{"d_model": 192, "n_kv_head": 3, "head_dim": 32, "d_mlp": 1536, "norm_eps": 1e-05, "attn_scale": 0.177, "bias": "none", "lr_mult_o": 1.57, "warmup_steps": 558, "schedule": "wsd", "train_tokens": 443200000, "steps": 14707}
Each number is 500 + 40 x the weight over its row's rms, rounded and kept within 0 to 999. Layers, rows and columns count from 0. Numbers have three digits each. The size before them is the row's rms in percent of the matrix's.

# layer 6 attention query, 96x192, rms 0.167, rows 0-40, columns 0-95
084:478501533476535561507504459467436515544533556498455486491519451496565428525515432498494515453464520544565472612524524536485574516577532546494471427530474531547389499499521519411497506401438509530459471470439517480515526431452452539477513467499471504567521522484559572471472565547497489494
071:443443503515455476526475443471553545465435587489566439510496603551516517557582473465498516527472459388396469494452494504436519483508543419548536504520415508547550476484505470520536522519520488474486519585446532508466511478480495468539498565551504496550467489488520520466528477447549459533
076:588538528453516425455480526551508465446547542519427598489618484517508538465498508512523463498459521457490528549507501512519518464487476549481473573494456488398488493533505550476512490462541443416532419485571494492483470493522444617546493509503497503482510542482561536481398562519529545564
070:497601568479503387472498523471507473526570514521559468504505525474519504526545504555499509556419526500521462588490530554493462467586481572515527564477479521518513410499500469487481529457426484535431490421547526474472473487469528557518478525550453495482454529444444481526442469512454459451
070:524545498451529446433444497497480453499565436513560436536468498532541481505423598492539483474509489533517509466518458516559480581495424540439440529399536637475476543534529458475476457483501566487473471509529518507473541400488532509488521536578474458519483489404498570607470514570499485524
075:581573536494592501419473490584526483494496459542536478517514539445461497486511510552432528534529488501508497546456556512521534478548503451513548557435500558418505426573466532628523489476432477499500469489535403470465479535522508561541456475479471428450382554469491557548525476498553555419
074:588523470503490493385461497531517489502497489514431534512558524470538487506428566537455509540567511543490520438553479484487449536506477513488452526530494555468480555522508526463462489449473517497489446472530456493454444471479514445515543520512529405465538453534490528568480514514487497493
076:483444473535438525532507512457474528545429554489468464506482526589508477545591450463499473531486443466578498515548480476517529511463509498527523437513453476503556508476440523488463466531576472527525585488429566509532508477422487465485562531547488554554476539487464516528446471501551474490
072:478478500580517540527515441486478565431456574503481467529480504520489530448497491467417481480563505536504527503470449397530501479521525511403527546578512499491446482468494571485552542486476462468517546533573436506481432538445550504491470509397524498512480537556512519484522577514520383530
072:561445474450506526565512552530512536443495480473496530539589496481558440523552459488581465495481482495520516428513492497510552480451458513491530541497479531568511493472455483491498415514591486440532493545522559440503578461389431492512507479529494474524502500507565518430485529455470524548
074:498530510542513476516475454544481493512440489466494435511450461506493529497459523463520488390561493494517442389477495540557475514548575525517507526506532482498514487568460481493515552515423510512532599459528496494476493565583518523518491481515500534485458443507481403497518449419453423476
082:459609577493510442518548495454497517506502489519526498466505594481545464500554410552517516496486490494566473574503550538481510520514478478541547521468495526550504399521519490521563477549466504517501512451461468483516513540567493552495494499553492497499372543412546508438520445487546504483
074:481457500484440411456421556511517471476529505477540497508506435499446427533464521567512539605520536537521528498511426525506464498502476496543486543517540471484478550501549474489479547503478610531547454510535478477525469481566562476542546577489551508504544426509500530581479473558485497562
087:555482464416517459457478487512520482507531414499581498499469509506506438529463596522493552546559479505528529395495472527531497551481490496471502430502476491529568528540468486537467465499532565528502516474488486492559487423449489475459449477449542547477499530506454428581441460474478501443
069:481509457514510461464537515477459519538524487461509470504426456528492520486482571530560497456492562512523509517550445563537526507529569522436499463550455514509487540487468466457481519492430465471525503475527507465499487463616490512448479472494496487473528516537474462483458554528487411509
073:530507410550449467476524498568528504558495513518459574507560530503451525446476518407496570516502507536512548479506490431497425461490462514462497561475544548458461543494459504560450533496553511521515425491538483484478536456520446500446530482478489433580578495488548485531468466585531480566
072:547474474486496522438495543478522548497510458462504513494512560435507519480516518470509515485476503412556525495515557461518441498453506544560426521477431506477542499450500456494460475505528522535512510499597531476481502516503564448566530513458434516466477482589494475534513534503538529476
070:543584538493492494485514451508445521473455497510541455581496541545484537468438550554465486420492507481564508510486503541526512563514456562466505535473447506495485428486459417497463467533448497498444487493518457480500564513482540565481483490521532450477484479483489480512488476516465454471
076:534508502480512514543507434587480511477520505509532504513564452481609493495532580483512499440557497528468509444528483505475478469525553521437445456504483507506525556499420468483490488408590472547470524524517435477539480455443457528495470493498493508501533518557511486567484487472496488516
076:491587525451522442543471483524462527514475512446442533498431523521462521485477462495505513424490484510491500403493536509533526550575479479496554487530522483509488485498503456537608451500564513457480555506516520528541570429487502530496517501518544496460484476452546412453533496463480465533
095:494527509452468480504452456469457513444499445432529457507418506552559533553460569592561522455477481485512488449561435517538457550481504473514506518457441470518597522543535426469480471462477514511482503490574545524477496447487549429485499505481505534471506502481410504557459494449507452457
069:430538488478444507465464482476515513512457492475592454515433503556528519481505452495598491549468440500459458451526516574484495465458561414497548522464529533532555570472473507583463427481530476436540554490545559536472522474577436468459433466519516471500506497564550503469463464484564465464
072:476524463448487520481523482542487485514562481562552468484503454420481494500460487435458506480474492463454497457503541453470470512477558495502506459537535587531492456457488566426456524492492560462515494499515508508487498528500567439543528529534529495592535418557452553496514531568490473533
073:547583542541446412540463468467512429515532525496512522476459480498570467470530472626539464502536559497506482473578418516493480521594504485503475499488579489505437507575541504542484460497508549489502491442522533508443554447440453492460497513506499507511517585508559555580528437522448480538
077:472434492417511555527448524489461505466485528521469527469586444478502474532530459571481476535519480496511446541442473500494521439484486580513512517557484508588495490525524558418488566463547516540495446428453531518587507483473548519468559561564550528582514471471502535519493520564525549456
071:520528562534495448408518517544529514557469528572446550510511476424480495515568413531442520557474444478449449553462567495461475520531439529480505512546466574523485535495519535574415531490474472489463407519506505514465496518540448491499490478485420476504522589507544501454481483517527507482
082:443466461509477492579517409574511431533445520487507534519494497468488489503441456537472528553568437564539577482538480502497530442481554490458567520467588557535518514525457491480490541497511510501467549464482491500465591519413453489452591494522539491524538563516520478569477471425486460500
069:517637502495445467497449495462552527492499531539489475532542532462538463495536502557502519510542542485541490511420530527489445518595413553552434560487458493515503459490493431501499440526469516554481466455513519530476527554500469478484502495527430527516504506535535463524498499540442465476
076:457408487573451483516516559479557521465513537522526547529469457455425477479459508463491567497486481582446551462496416465450461434519452502522488523551503483440526523459509507505466509578497521497480511510535488495494442626515548456502524550459486516543593451531522506525540471485516462571
085:495483503480505521504437515434485500503523451444548417496419531613533454526412589487526481506518509503460496393498441534506481564504492494447488476497438498531509512488557496475474504491504511396508500569480507489488477441509517446540461488451487491440524463522502474509498461517440427470
072:444471549513479493497458472424553488464562503532497498475440468550492506545442532533509465465481542410529457468480460482474596576548431542481494527573413456527554448523578509445434578465424449499491406570517515501472517500523500516527501542489445403494443438502448493477540436533463477509
073:535599493439549492493561460614567482479518475509472548538579515493509488443547516543493479529486524539559472584526553472485549495567519515465532545487452476479481411537438498492534491468528442505459458471484475529528537405438470583519506481520508433439465489579567487495492484500516505454
073:470566541497459473556463496525491529559475542513455566450509500494514556456550470435578508589520576463444476562470519543480455455447486484505504554521550517455477506551540579542536548497444508485604504569520467516433431568651506476516504525437503509514472539483591535445502481496501500523
074:473617524490527520531534472509537506439502505504471500489465522477468513405523481484532455453541500510536518496467528539503555501496495574479498530488545495462488491537528511521571523540463493509525495528475466522522538552498461510502473519517500412430420571473532513392575474497509578462
089:547557528516478536480525500481548548572458472488453510505481501461458479417547564368510490493526514517428519503513538541510533487459501535522497474500512534464514511471427548525573491549428499536540552499526538538513518599614505444497456510494464482473513482539508444498507544517444468487
082:465418474505527480491447472542477466473526475489508428472572499519595501534503478528485461564463477514534456470456510463490522554493578517465519462506482513549471491482582516411520516463538499482529545473456456489476506457394530479476503474567572529585509477485489557488480574529524533530
076:448539503502539546546477509465496477539489540481531493474430520538483491544537447475526438466493475495530463468536483541535573526494511471503526441520529433536510493435552491497504439522468463548482590476474607504564535592549419515483463458499473543475533526496529465473496512486467512469
064:490500534494481454448508547535492541569420478480422566485492519454463541492511447447496548507450483483500519514518530544468464539516532453483501467534533526478480502503509499552491471470514511497588520486465457499486433485640469544480455494497525468459487511460471532467546452485517518501
075:542471526440492479327475509555507526539445511576448556514553498485542510476453514480445495555461483430475492493525503504474451503490478537510507531520471585472507525532488540568471514480483542539509435554517453476407503444552501422511507511502494425494528471477456586557541498512495472486
070:509531533512473412404548478523483465498487543538480426515476552492511471546491574428481485564494563552485561556526491451466536530572516577467494540479488600567479518510454483467495475454463506497495421460508460472497512448487527498458497467493482426522525535467460478537423532503454470466
070:537542504498471502416527567486482509490461461536554440496437453519445470483402513575423527513475467514548459471477548529568537534553450512510503493512550527502514463536448509541507502567429541527482520456454490520516528484485574519497527544568548474509436428435423599510462429510528447507
# layer 6 attention key, 96x192, rms 0.155, rows 0-39, columns 0-95
092:438524500526553478510515491534480449536539493486485480550507509505487495474528442512479495483459501500494490534578486419493497494503495493447501546480515508511500515468489526470560505466514464539512508528498468152521559491465473527489497476465496506470491521458479505471491513516511487532
073:457496506572502510563535519442531524494408544481518453480437488516484528546472475546517520476521477524451508512448537509572481452478452463508482519463519505452570541426524482536509548506545487433518439484547499632454453493594479520427568438500447503492470542471478483433516445484513510447
080:548546581525478487451527569487521509498500569505438576509546526515460502501557434528432532562500527425538429464495504564485503500506468529501495500522418512550472449506534534553476501527591476508528483561523530276412491441432476502468523518492490451484477521472550486485546495520477502520
076:462563549492514537520507503416446479443480502583475439562540543543495512522488502571567462444596436504482517530441507469533501513551478554496497543449503505513471511521557480460494493521494488519498452483423530715475509474521503537540462502550524461536400525460462547498461514543468561503
075:527441484524496433467461496481470491498463476470520447472452465493546447506388548470505449509524499463485526517524506512484475506503463499473483512503498537527502600546553484476506435428488575497490447542468465255495492482450513468480502517463533455518536467472470539518504461515537515522
081:508492525487471481506551403491509496469497494596461499524543506480526539463471522541464504470497441541480500516442552536503495468533525560488500544486500533492478506465498560466521535547447513486536473472466511751500446489513571525521435570599520466480464499465467531475499505467501530499
078:508540494553555444457480519507495545480465492505496533494490444521484441506440469501499513545526519437496453502498432549466473513519517461446480452479489544469462605445503487544476515423460563487520459531589459310446462474522504504480517516468513485486498498546453559521526567501485458493
083:451470413478523446513510552530522471550473519476587506483485531460450497525517478539519478508438523539494539511495521475452514470425505427507500487511522497559516496475473482481508514579528477530487489532452519237518502460535459450403497489452498521574537498507495453500481540449520469549
079:431448459566509552543516436457500464491498555501518514489497503544508540524526478493498489473525514521427485481468515519467501454503528496542492503531474474540509538504548500515506497493462432512458498446511484798527523597492480522469521503545528542481532540616503506516467497542524508471
079:474502474527568476513518547607463497506488494471512509554512499475463424468484473508494519453487487555497504486536525488509484537487460507452525487474519467485493519466516495523465486504579504506539534528522465227513506466517481461441496500453514480483546478426523452421488537460526524573
082:461537523532486485537488402440525493466518443493482462507484496488503537488453547481501535516516490503488505498498458548504528536534510497564500486474498437525524509539499500487516515512410478470450545476436490811532518546513526480495462488551540517460467540475479513497530458482544489437
089:453557538449451469555529458518504471485525465530433488520495490477485503500515473570507478477461507539515475538479546482469518475552487517516459540454561521508492477524505516441553512515479477534475469516410544762529498446513519541559505506561471503562476483401499495460518508515481515548
078:497530529487453493466529550475460491540532493488466548503472522454465466462488482529513458522496528487558529435531426515508507494528490522444516486515487565505444537489552468418451521511533485529520503481575525246466524556519516489496508512468479500530445505464497507568497469468493474554
096:464484477511498505462493528525502496502475466448532484502499513487525441493485555490546529497466503493481542494552508522478486508473485468522528529505472522476500494514508457532450498464510524474500541524531515103470490464504500478499461519512484447485526482475481471514500502489486473472
073:528529491448481554419508403397505517437486487473479531539468504504499549538425571490426521549480453503473491493517478508538507501479513539478462504529467450519468478517523541513558507517457446421444549500466449597492466526487556471489470445510464504441474524514490513584528438470471502464
076:543559526573462496480469502493518540573474573525466541538515437463500491492518475527478499549551528441427525511489497546471498512502464590469482482494567558461495558473473482530496501522568543470491507503576480530477511439520415531478532549472485451462523491581559518604547537506444485550
079:540519480430465479430489509546523508508510565548518519512446507487456513493492527448473484494484494497491476466490516527465429528462496504501501445512452511464513453495483513516505485535504472534488535492482523736420431494520507475515463534514506537473535515477510486584500474462512476501
090:537508445526503502502483467463485512479491514526475480553482488536528530511464506502491495484528483541474493489482484496490496499523486556502481516497498456502500512504511506527504491505442487514463489460464524885501471474492536495509516519556520496501507499526502502497505522460500516487
084:533538512535513481536520535563470484517477487494524472539499527508517488484540496497531488443527479456434523480495494502470433472477527502491521522444512528501507526485480502528510500459530477504518533551538473178438522492473480484494474511486506434446525523519466454471497519484512491507
077:504532531471497521534549421538509493492491514447464497488450504534503468488456484460585500528502489578485501451482470571467529551522442521513558494491561491498563449507444496509441486470547528449483472492469518624510479435529404564429524507523430480509531480461555463449538432435487449431
096:475463504447513509482501538454486534493480470395539457473436526521547486534429545516525503525486475455500522481580495512511464545423519427505508496533446493514527525549497480499437489496525499449461507536489469223462421511465500429520467482463527539513511526455439499466485488459517481446
074:501440441492471525527520441497532494514460426416508513467506559460520490549511567479423537570495457449496510506491537502563523609474513443533534507464463478537539504489502503501479473523551546379466529540513440438552491489514476437482500448494472509510516480540443518494476423482466404474
072:517450480515512583469523555489534473476503480557514447504517375416447525555481522515481470492581463484529534540486534434480469462540518559564447471474510511419517558482440520479497466442474499608509503461529506490474481519476567427568408459488472544497496490559413586577473490506510510449
089:441546561512535463530469540524485484554521502498509520489507501490518447494494452558514505492519522463498514502549515480463472502508483462456494492509501527502503511500511464476490515478525491523503480577508521152521549516489445488530514487470469483515494515481495468494495510504498472541
083:490451517493511454495558506515489462490519537519484526495568433431460478487537452486484525471500554515574508525540457507500507455503512477523467455466481526496456511490498481516517504481557484564527443462484474268502547451439503536451567502495477530585458515487497538507536545520520530514
075:519515462522505487544482533513514504512494537565443496507597482538481535508511472572463528541490499433514497525483469468516506459498496504500502530434515539512480509477513516530530499542568521522545428460507502718496483469512430520458521519525461413548510475568479553539538520529477507518
094:466486523536510505550485531535485483533485479463511494503529498480543433475496498516518498500465491509482535509526480488512537486491541451483543494492542487510503552481482496531498530483517536504506503509526478125528499512486473487491475481503496491530523519485501461470479512526512495510
085:538543487511508464542483462483489483494522508536507504511496503541517524544502493555494501485567484487482507484459495492501521517508461560527500497480513475485476521528545502496482476511448487517471505439505544861515528462521509499512550516564520501530467476514486523497478514483508506488
091:566480428536450533521474513526492522462462516522550516489472506517471541490473512507470479494566499506473526483475491500543519479483517500509498463477535519497498513480516505528463504509461510476489498421529544870460520495497527469484502529556493536465520507566483508516480473490485528479
083:472473507488495529461461488461522513492447429459532507481415569512535497511405565428522485498487509433505471474548487501511483580505478430490487543542441445461537486562545435542441509420516561457493525558522499362471483458501479490508486462462491466448545501488491473492501462496529465515
081:490525537476487548422495503447505461480524519553503489503485513505458536534454503527475486478469487484504467493525460546524467515549475508467455507528447535528474482529554442512471503504492468550488541518486523795463471480516533517486512485557465487505540529434507535514498515562510499460
077:541528455483536526470511445527478513528481521557475511550539521588491523515513455478493527506529471534484455506413518482537521447522484589468518554464515489509491499470484542496501460495524446560504500450434491711517489474498497522455510501594516505467494529555502500447454522508442484457
080:535574501481539512561451434483478484496478467589451556456589488520489443420528488502465523520480517504451469498476532508504499422523476534507505458490529526476514487547473540498496550512493527457522505494490531592534524525536502537516473453547504494569406466498471604424560496532450529465
082:507499488458480517527496464449514488475483525501465537498484517509512524499531464543493525523439482578495435500475536521493547473489502521496487494503524471527505470558508459524513464494467488491495469501476546880535528517518519526545514516545481532531519489523529454501484505460528477481
099:532509464504507573516503466479506503477482476522480514476513514495483521474498516483517530552521503504502501509423516494529508438494477517544518480508520506466492540536510517524509508451471464478488489442464515870499503510527500493507512500559507493520468467541487559505541460551483518430
089:471507479521534493495505508528481488541511499503546511483497482514503425499487503513529494486477505481505503524582514505518489527533492461490457488487496502507514487484468514498494488473513528532512505572513525113500537514480490500494488468416504461520472503479506490498468501493540471513
078:426505483423538540571501532517429457488458482452534493489497592496446440464569473497492447495440517549543520503557513441473548594500446474452529496534552478513445395482508454466555466475548518468488562482434553405546556502523522517532530429503502579486570484396489519469484485485470485476
069:521539538445559503536423499594510476548470448546482479490537456474498437416478564482508591463545461460525525490544542508566482480525458459533498525442507501485495504511453553517496468497518493490491550482496472416466461473518464493537485467547485522539450442449459516429500508521415503457
075:589542499510499430476532452467533556514538524579526461499504402456459523537432540545515538493576458422496470512500475607580400446516470499526453545487484520463514526538524562463505517487427518514511481458530462561468404506520526474490488538531531430498443474517420515522499549560538500525
071:528479448586542445484566488482523521476543505509478475535397483469491474477499494540469501483516454487470551569437445470517495557568475510461465548478568528462468545433541467485517497453416478570519516550536554441436524524512438519475489558546455402557408495482475477475516534526502450570
# layer 6 attention value, 96x192, rms 0.123, rows 0-31, columns 0-95
096:474461487534499575485541436525523560545511543460511434502430484497502451498583481513511418565476528459476445478449451516457518534523459488513554428520494483485534501421404543520500460505496538531492463471532527515498550468499462478508456501509556500571443482516483560488516482479507553532
103:522481516509439524545490530480574515491425545493487529504517522430499484488560491542523491389566511471530506471510552458418461509465457456509535507445446447518543478495547498532523408493474447525474544512467465478473548538522484477495524517499548432551433549438478417535515511476523501499
095:514463536543453426550549493501493451516472455468459486518523505501551481535511449484525482417548494492513453562537492539477465488493512522498462520562472501535537470592516512501500510544492499496491494492499451508453525465495481529452525474530535587462464491416416569476472417415458491534
092:548539574467485491482477469530500514486447518497467458499537517517485542523517509493510458453502533429483492437511504502464522491511511495457552486514466501492477399575542593453527544491480543473469557417463493460477570476528466456511515459533575568529468464439453543575578483546439479468
097:479464561513425487516518499544533518504547524453458502514513398404555498480528592517521440482491542477518508492499535452482466524532517534495477488469486504533519497503481523440557460539447488483514438494568427500451561448513514539513485495551528500538480522508450441466495503536470491492
113:520502554588461560599519494525483531552452506499462476514497565518493503494551509442488474510493540485498516454504496429486485581526421506468544569481414507548413501512441474514479461514523502468484526522549519503501466474521448550540473520509540535546532516516481538530470397518487415421
095:531473544466542466540486500578531512433418395533504539475532436456496507542489504502519470472432438511491527517496507527596552420452459511462558452452573477514491487523551543558501543438460453502474610540480431496537472511494556464454493462493524473488502533427491549501523569481522554499
081:506562494465474456508490506531510537516456522551472516512527518523467483519459502532479514503511532478483484510471523456473530452493449528514551432548522458447467448520537568459482531498519417516482496420436529626526503450494482406509533501526559502557506458572509544534607512478450518483
096:525505490468502471483532434547545503495554466483493497477516463453557456478489523535550524587375482503447544426460495476521528524420439536514586425497565532555527474546498480513477535496453542514499507472550470510446457505474457431499474470487583468537490472472478518512435444545489559523
096:528540457592471495565502494535548517505484467480566475496557514442579433491546477498473492563454509434452516449560473510466448551469515509544523500465504436472506525475445468495422483431443540609534411496571598500469527558512453492521466509497465486574548539459475482499561470459551542510
088:547569444449534490450549542526500513502541469427509455484491515494513467525460541491479487583493500479466495449454456489524537482486445509466578542497552570499450543516442515523499572501456520483486486501569538450491415480494481380555467486496479478485502458472534532514481511520466503484
095:412623525419497511527479545489502497512476553481473570521437531502488566494435488490544511474501569523501514498514426533526550460476523513577461426467546530577465532476541487490527453502557448499507437516525461491573363467479516547491505512456476495560577474533476536461485504545442467529
098:481511484533523576480510478549567460511496452458511491507470560495499489459491516489594451408453486479522539456504419437439570479420488509564506528506478515532582502493554513538500481465473407520494480499544548509510516488466517502468471522480525480539488493473463500517508522447489527526
104:458473581494560477559550532500460456476541484479416488501442474416573524445527537549431380491499497473513481468463490539533505511510563538489456527483534515472511500541483480445577456519526534489507561394565535510520484521506548457475494486526473603475509465476498546460415504509404478547
100:472526497472468464578586457491485527525478465549526452486504539569428501482499495481473462499433461526551489466448543489493532509532498498514519504475508546492487518411478434509559520561525573530527457498528492499475440498509497477499420515485510476529504586556482548393530527474425539502
096:549451551517460539596465451443467450521479583524406478508426563534497535480547597525512432472567447538540569516463516506475541521504456485499544520500422445449522487507486435475485456545550487465502498503478495497520475505505441522543507528475443527466526484472431590549426522548507513411
088:433438522470486520572533459452505509570493503475487479484500511546522553483516524487450511534532481469491537552554525568525500448493549498499496512477502448511491502580484450478554497492470451493469482530492473499490493582477548491443557494495387561454505486420500500540492513539523499471
105:469531461481488447463477462495513629588459564510499496504482469479471427445500482509462521499528486456479477546515466457497500471453506551516484461571459395451506503461455547492526483518577489513482500517402504486523480506498537401475525486510498551468535464585496488548488564442488502470
101:513463480470486507535511502531549553552463495478561433494513468458485471523532433547526549450495479494521500542502457517420517521440491457536571510470547453442575542414499514555459545464454430500512454466570575524500533496498425395475509490467521471572511550496480432501502509485547565524
098:582497443577497485537504548542524510484484477447501541513500521537514537567505497438566484473450464556460498488486464530533505428522489530488540523419489521571557560395471466525506519474505516516496514450536502509521448510476555559584497500509470612459553515455437540528499580529455541485
092:553486534593510540553558520457523488547540534479489507512480468412489445515552509455474469540494491512459472440519454517563491562504504497450532509473499413494468529464451462480470568435475564548500463510487522520474509458502589483551508483494398479460448503505495504545480471547575498519
104:529551491506480500482497469496532527554438492505467470492530524466495470522512433506505461524542503447539452516543473511474571464429534479477494415492525540464545511477494516531481424521460514527525540548527490525466522511481435404580494498484499518504442572456485582450490463469524529471
088:468430477479498487560555535544463469506407495463437514504565494481540547521494507452485471426448514500481495541506563469553482525541508516532525507514489434504451480535488482493537553451560444452478513431577436466443501508522438507482511484568489508528551455469509506510509479508441438468
095:489486448465509511581500493464493476520473396481509490478553545479517506497472473527485437524499455488532477562537508474487456476459540546511505527435537538508496454540532461482541436551456533538466568487480457513455509516477603434517439517539469583570557515365459468499519524518477532458
102:499488496390492424528472478489535521456546458497487533500524484479538524520505506575452522552450481543434491589458505487450472513549477481483458487479541496497520494489492479586521445533488541528482485516542536503526506533514480526441496529530490470541536524431483454530423536480547418456
088:598489483551555504479472472507521493500570532446440429492547530516466465507503477457510457547555562522552507520553426529533498442488501514452495534483471498451578526539484456512563539522491530492487462455549399522452467525465500531449511498511458596473505560406530501482458432499468427536
105:490485500464502453530570467506491461523447497483441537489478538513481557580489507433470431506526525520530500515451552513472544493537460507449521459522489424514507462516479529446510528502546450440459536431485401498513503469487498514476482522500465562464460460488444562603499422456505437445
091:472467508617566541529498503478488497549518470478492444510485453496507472455544457508505468507414484510547465483485422544539478533517517517522454479504505419516505556405473479538489486494502526594542502474547574482492539473492580444441533458507512494499482570552514526378452454484578523530
101:509512578505526495518421388511467510509521496486568454498470515439522484517513463528457490439459515431494503524530449477467442519548492481462539555471486524457496478576572478473605539458502502483501398483534555499466465497513522546404505499462473425465488508416439488536580415586469447551
095:484469471501501514469497434510510605555489582531507408500502502513530453477539446513516490543492457416461476517523453487543475499473503481524567406532483396449510468492477480612513532458538497553490479500519571517435471518503463476416550504449522459466543525544553447476599589503445516559
098:523476485503499444509485538500444513563452552513495454524525538486421512510445458476477532515579504483437416483496475499582455484523518503522508491565505466530428450491483508516513540484606513442517564493462520519436497457512524541527576544512517490502502484510503567497477546489492467473
093:554475518522546498469461526527494575537608566525582455494517489534424423457560420478464591531520465452484464514535448528518482526540484465503503523549487506499443509506469526530535549488484508498526493558499590525443483526463499533448476492483506503386507545498579397553452493533608439487
# layer 6 attention output (transposed), 96x192, rms 0.181, rows 0-31, columns 0-95
097:518535563474517417441481543460475497498564422548460534540565525493544483440544544489569534481533502520531449534566524473462492458425466546497479527481508554500517470540581508472549524484474482572498509523463489430587472470539543522531492597507462508512511549473518479558430534547503521515
102:431540479482528480384522477499522443534539438595488440424497464555483488542390521530491498552487468498488507490508470484512526514569545533496484516498495525491511539531491477461491496498451534519548477506484493647525519515483517466457447493472477488495475477530475575538392524533493478545
094:549536485499495525420572509542546494552560493542524522499480521454420439430480486454457485447458535519550473493518566462504495526536480501449523451531536523504438513454473486498479458445528503571499561532395524535533557463505538499449525484503486444467504481555563507510499483599468550454
087:515515491534526472467508536495467497516552521506509533585501465487479503515539512496494493494455454543523481486481522488514516498517505461466555508489550576516438539469502461486540477458538539486523522533451485757517486513473489501478481469521509463507500491467555498442470455516479494526
094:439464540509471535490458491452474522539455480542407510484496553567453454459495466467498491545458517542529440491537465517544533524390486518450507491558519471447465530464537566447470497496549457567546503510498566463558514494508477458466564604441482489470558510574550492512429479514498462459
113:496507585516538498519477557437454491498523483536513460473424427446472469462479591517521483479562519457500503509527505530492522529475545551514430438502527510472457496510539478501503527514429529563475536493473545466465544549529580499512508497462512557494467406448403462634508462599489508488
096:477559513509445515516483468500538523531507582499480542526479533548510552502491450575504492466440499463484498506526507492516467524560448455499498514473510510475485544497467473531517530494578491474547438574527517523403505479503444513485531443494519416469505505554574490490496408539514419544
101:508503519524495475550534488506496497456492501451534482458465508502488506486484476488530508466512499513535490492491519551504510482508493469502522518465488577524521531532483474508518485505528537440502485517457515094490522523511495505518495497537493516499476514420513502473488435490503500517
094:478516524528465518495432450474490515510550557496478575502552522551528530466486506496501438455523535465423463491489524560495495483499506472490469505477450496477487503509554570482479560470521420496584447578494540390484488537521476525544544540517450490454496473551583525471546513562490476477
092:504544545456481479408463523433518496496504485566460534594457530521497492501439578554461504519479491537489446497467495557517574514541425557457456485517490544532517484547569511501510588555468526478479511470517525631542500491555541489490502514510491486485494426516441529535449479498445465454
090:520531469534552498573431484465465531502474535514454571476493494509486504455562483479526480441576520491484466448489518468530487477476459511551498484538456477437501483543547558501498518507547448502515527528472486790510489515510473556545521572522506544532512516509505447460551532519484488539
091:564448468551513522565485482500503510499454504496507448542524469474508493424525490536476514537537482459535495490482517429546498472489514408527544537500423471425467585485458568544491450486464441471539529496546488617388511576474464452516484460422505475456500516504472405505476502424479505559
095:532532515532487505451520519502538509506523498534472505472547472432505458469488503512454494553534442517544437523456506537484465511483499510542526576419478569465463489548484539463485509463437561520560428471438467375528479500484535465550495500574511454466460480471436574529446484527512530531
098:531457443505452516398491535507587548529510499557465527523504461547491493501515548428512512481511506497517480520516469440437491485454449567514443414528504542470491467483461569518432461535583446526456506516488536352461494512516490540516505539489497561548536541537532519568436511531517510578
094:517427520484588526452496521488499501489444484453531541476421509490516491445539520401558480538505516504532542562528480515497465582458527511480477451485492548502497534470533483491522468447515494479490490499506476462517598427489501556525529462500530509516472468455542493569528481523508536469
093:498501493471489485423476555506482482507499445520531483547493403502563479511455558469498523489545455479507534480532531488536453553540596516524439460521581492554502443521495505482546496473417491534487598474485498456485504446504517492574451464432524526425527499494500482631551473491511536549
091:525576455472491460532494475516513442570519438428515488532455449492480513481422475498486502481468512503409443453472513528530530563531499529480471473555594448500469455501452511516474519504553496481452617509559474475460505471512464570445490420441543503470541487560484476519515456432444473522
105:505520552498478444523518520464467496433523478468525425482464536548532478526470484546572504435476501507528446509476544560506531505506473459518488504489547507562508428518525488502545438514485503471490541453435572592479540559494482565532449458554502550466429562415514503425463466422516551531
101:543537541484523485417467454482534511522494490458480576517513536488504508456430571483501490516492461527529492440473513559528489500516461514478522554489480614524495520587439539491585522500461551448580478514431492403432482487516520495533461525544471474490458506443512543463494438467522516545
095:479546461490523546454498580469521529533495503550498498569487552475501464467534507540477447483504497494523446508463506457449472552505450567551494510505508494409429510469563543610532539495436523535550516478531501442520474520504555501486478532486531462475492434495479570535470515487472507522
088:484549566444478520536422529493484523489439489569476545475518487584537501448497477511534570501537500520481419519578503515478534425492444541529446466528524498482517447526484546500496564552497463547432469489566518345499469473551497565496513581489514531528564497505504505538573508517468470438
101:541529487456589481373528531569519464524576497499560517503483519448448491508505482519461523464543476493542550494463532484533395486588442465476495518495473561486478535494533516466469465471490506508501541482491472453532533392494523530542498495495551504473542466467519530539489527501479589554
085:511553513565475520592482486479483524529480535507479519556437516529476437417468505474557453487498483503525487458557445436482486535490508490514511520482510554470487524504449489514499502542547472515492515573417540723435476507576553500478525544477472509486476563468514414500445426530459474552
095:524526422509485487459443565513528463541486503478476514460438530525427547519448565495488538486456534549473538447496471569511491544519489503460467461523522487428526513452498489529444433495579493492456533549559458381490527438542501491458511497508494491497509507562478516508452506497472434551
101:532434442478479485431425548460525463522529517483492475462507509579487533463488527492477454460485558508522467452532477431539508538524437505457470519517455466483504485499533492418476523512449486479530517521574526468416504529525526466507526509466438538523503473571564535540479567579454413603
084:512489459504538558462530465581536459531532580551493549614525508495502487527530512444522497444551490568453511502471485513443460509505484461526454508493490521561503508492470550553511462448509419468417553518418457448477467471520492478478461502555539445433526505565487532451517522526482512476
105:488539523555523481545485502522509460477584501502583527546500484511549466440529485478516444438534519496458512456552508531491422504491466495464506494479589535458473543501519484480506493463528537558449569564474489557522529466489483481493471522462498424482543500532563455580524414543434519591
091:575448556440486492457515545487495507518538514561469493541516492516525520515501558524502537530461486444539487543537547493471490478447502580498457498479476501500509463487492500523491466537560487537477439506517553686501485453478533511465526500492502502501514524528473526582503540518527507457
099:489444526548456504517504498488480446464524536556478497477575461503446537461462509488481516548477516547477494536503481487536589529502571551465488493550559519543484508516408513469505530457482476530468479537526466533470588532457458488459525438512533510583484480500497489481475504550472478431
089:516500496460499477489545485517490490487502499504446545577473514546540551494480509508547469483448501528493446521477542549511561524542538480516525578484517534576520448546472483483573552529472457419502565525467459557479508507503495583494450466519520495448454586399538515401397506423513546496
100:454535499521520514597548490467541539476491488472547484515489574542447479456566379521570485458463466529557510512552497423529493518514503519503480526508472544536526450492564470476504417555483480555462567503516516447435555523598582526516511513514513546479460541411530476505504507475495539514
091:440511544461492475510502476540501432460468509486510491444555515484467534529513466541553503528490508534449506560499498540492483505531477501469439494496531474533482417500519489472533512558424476519475514462509475400427534521473512547534525476579533543528470481420493551454504574530556510425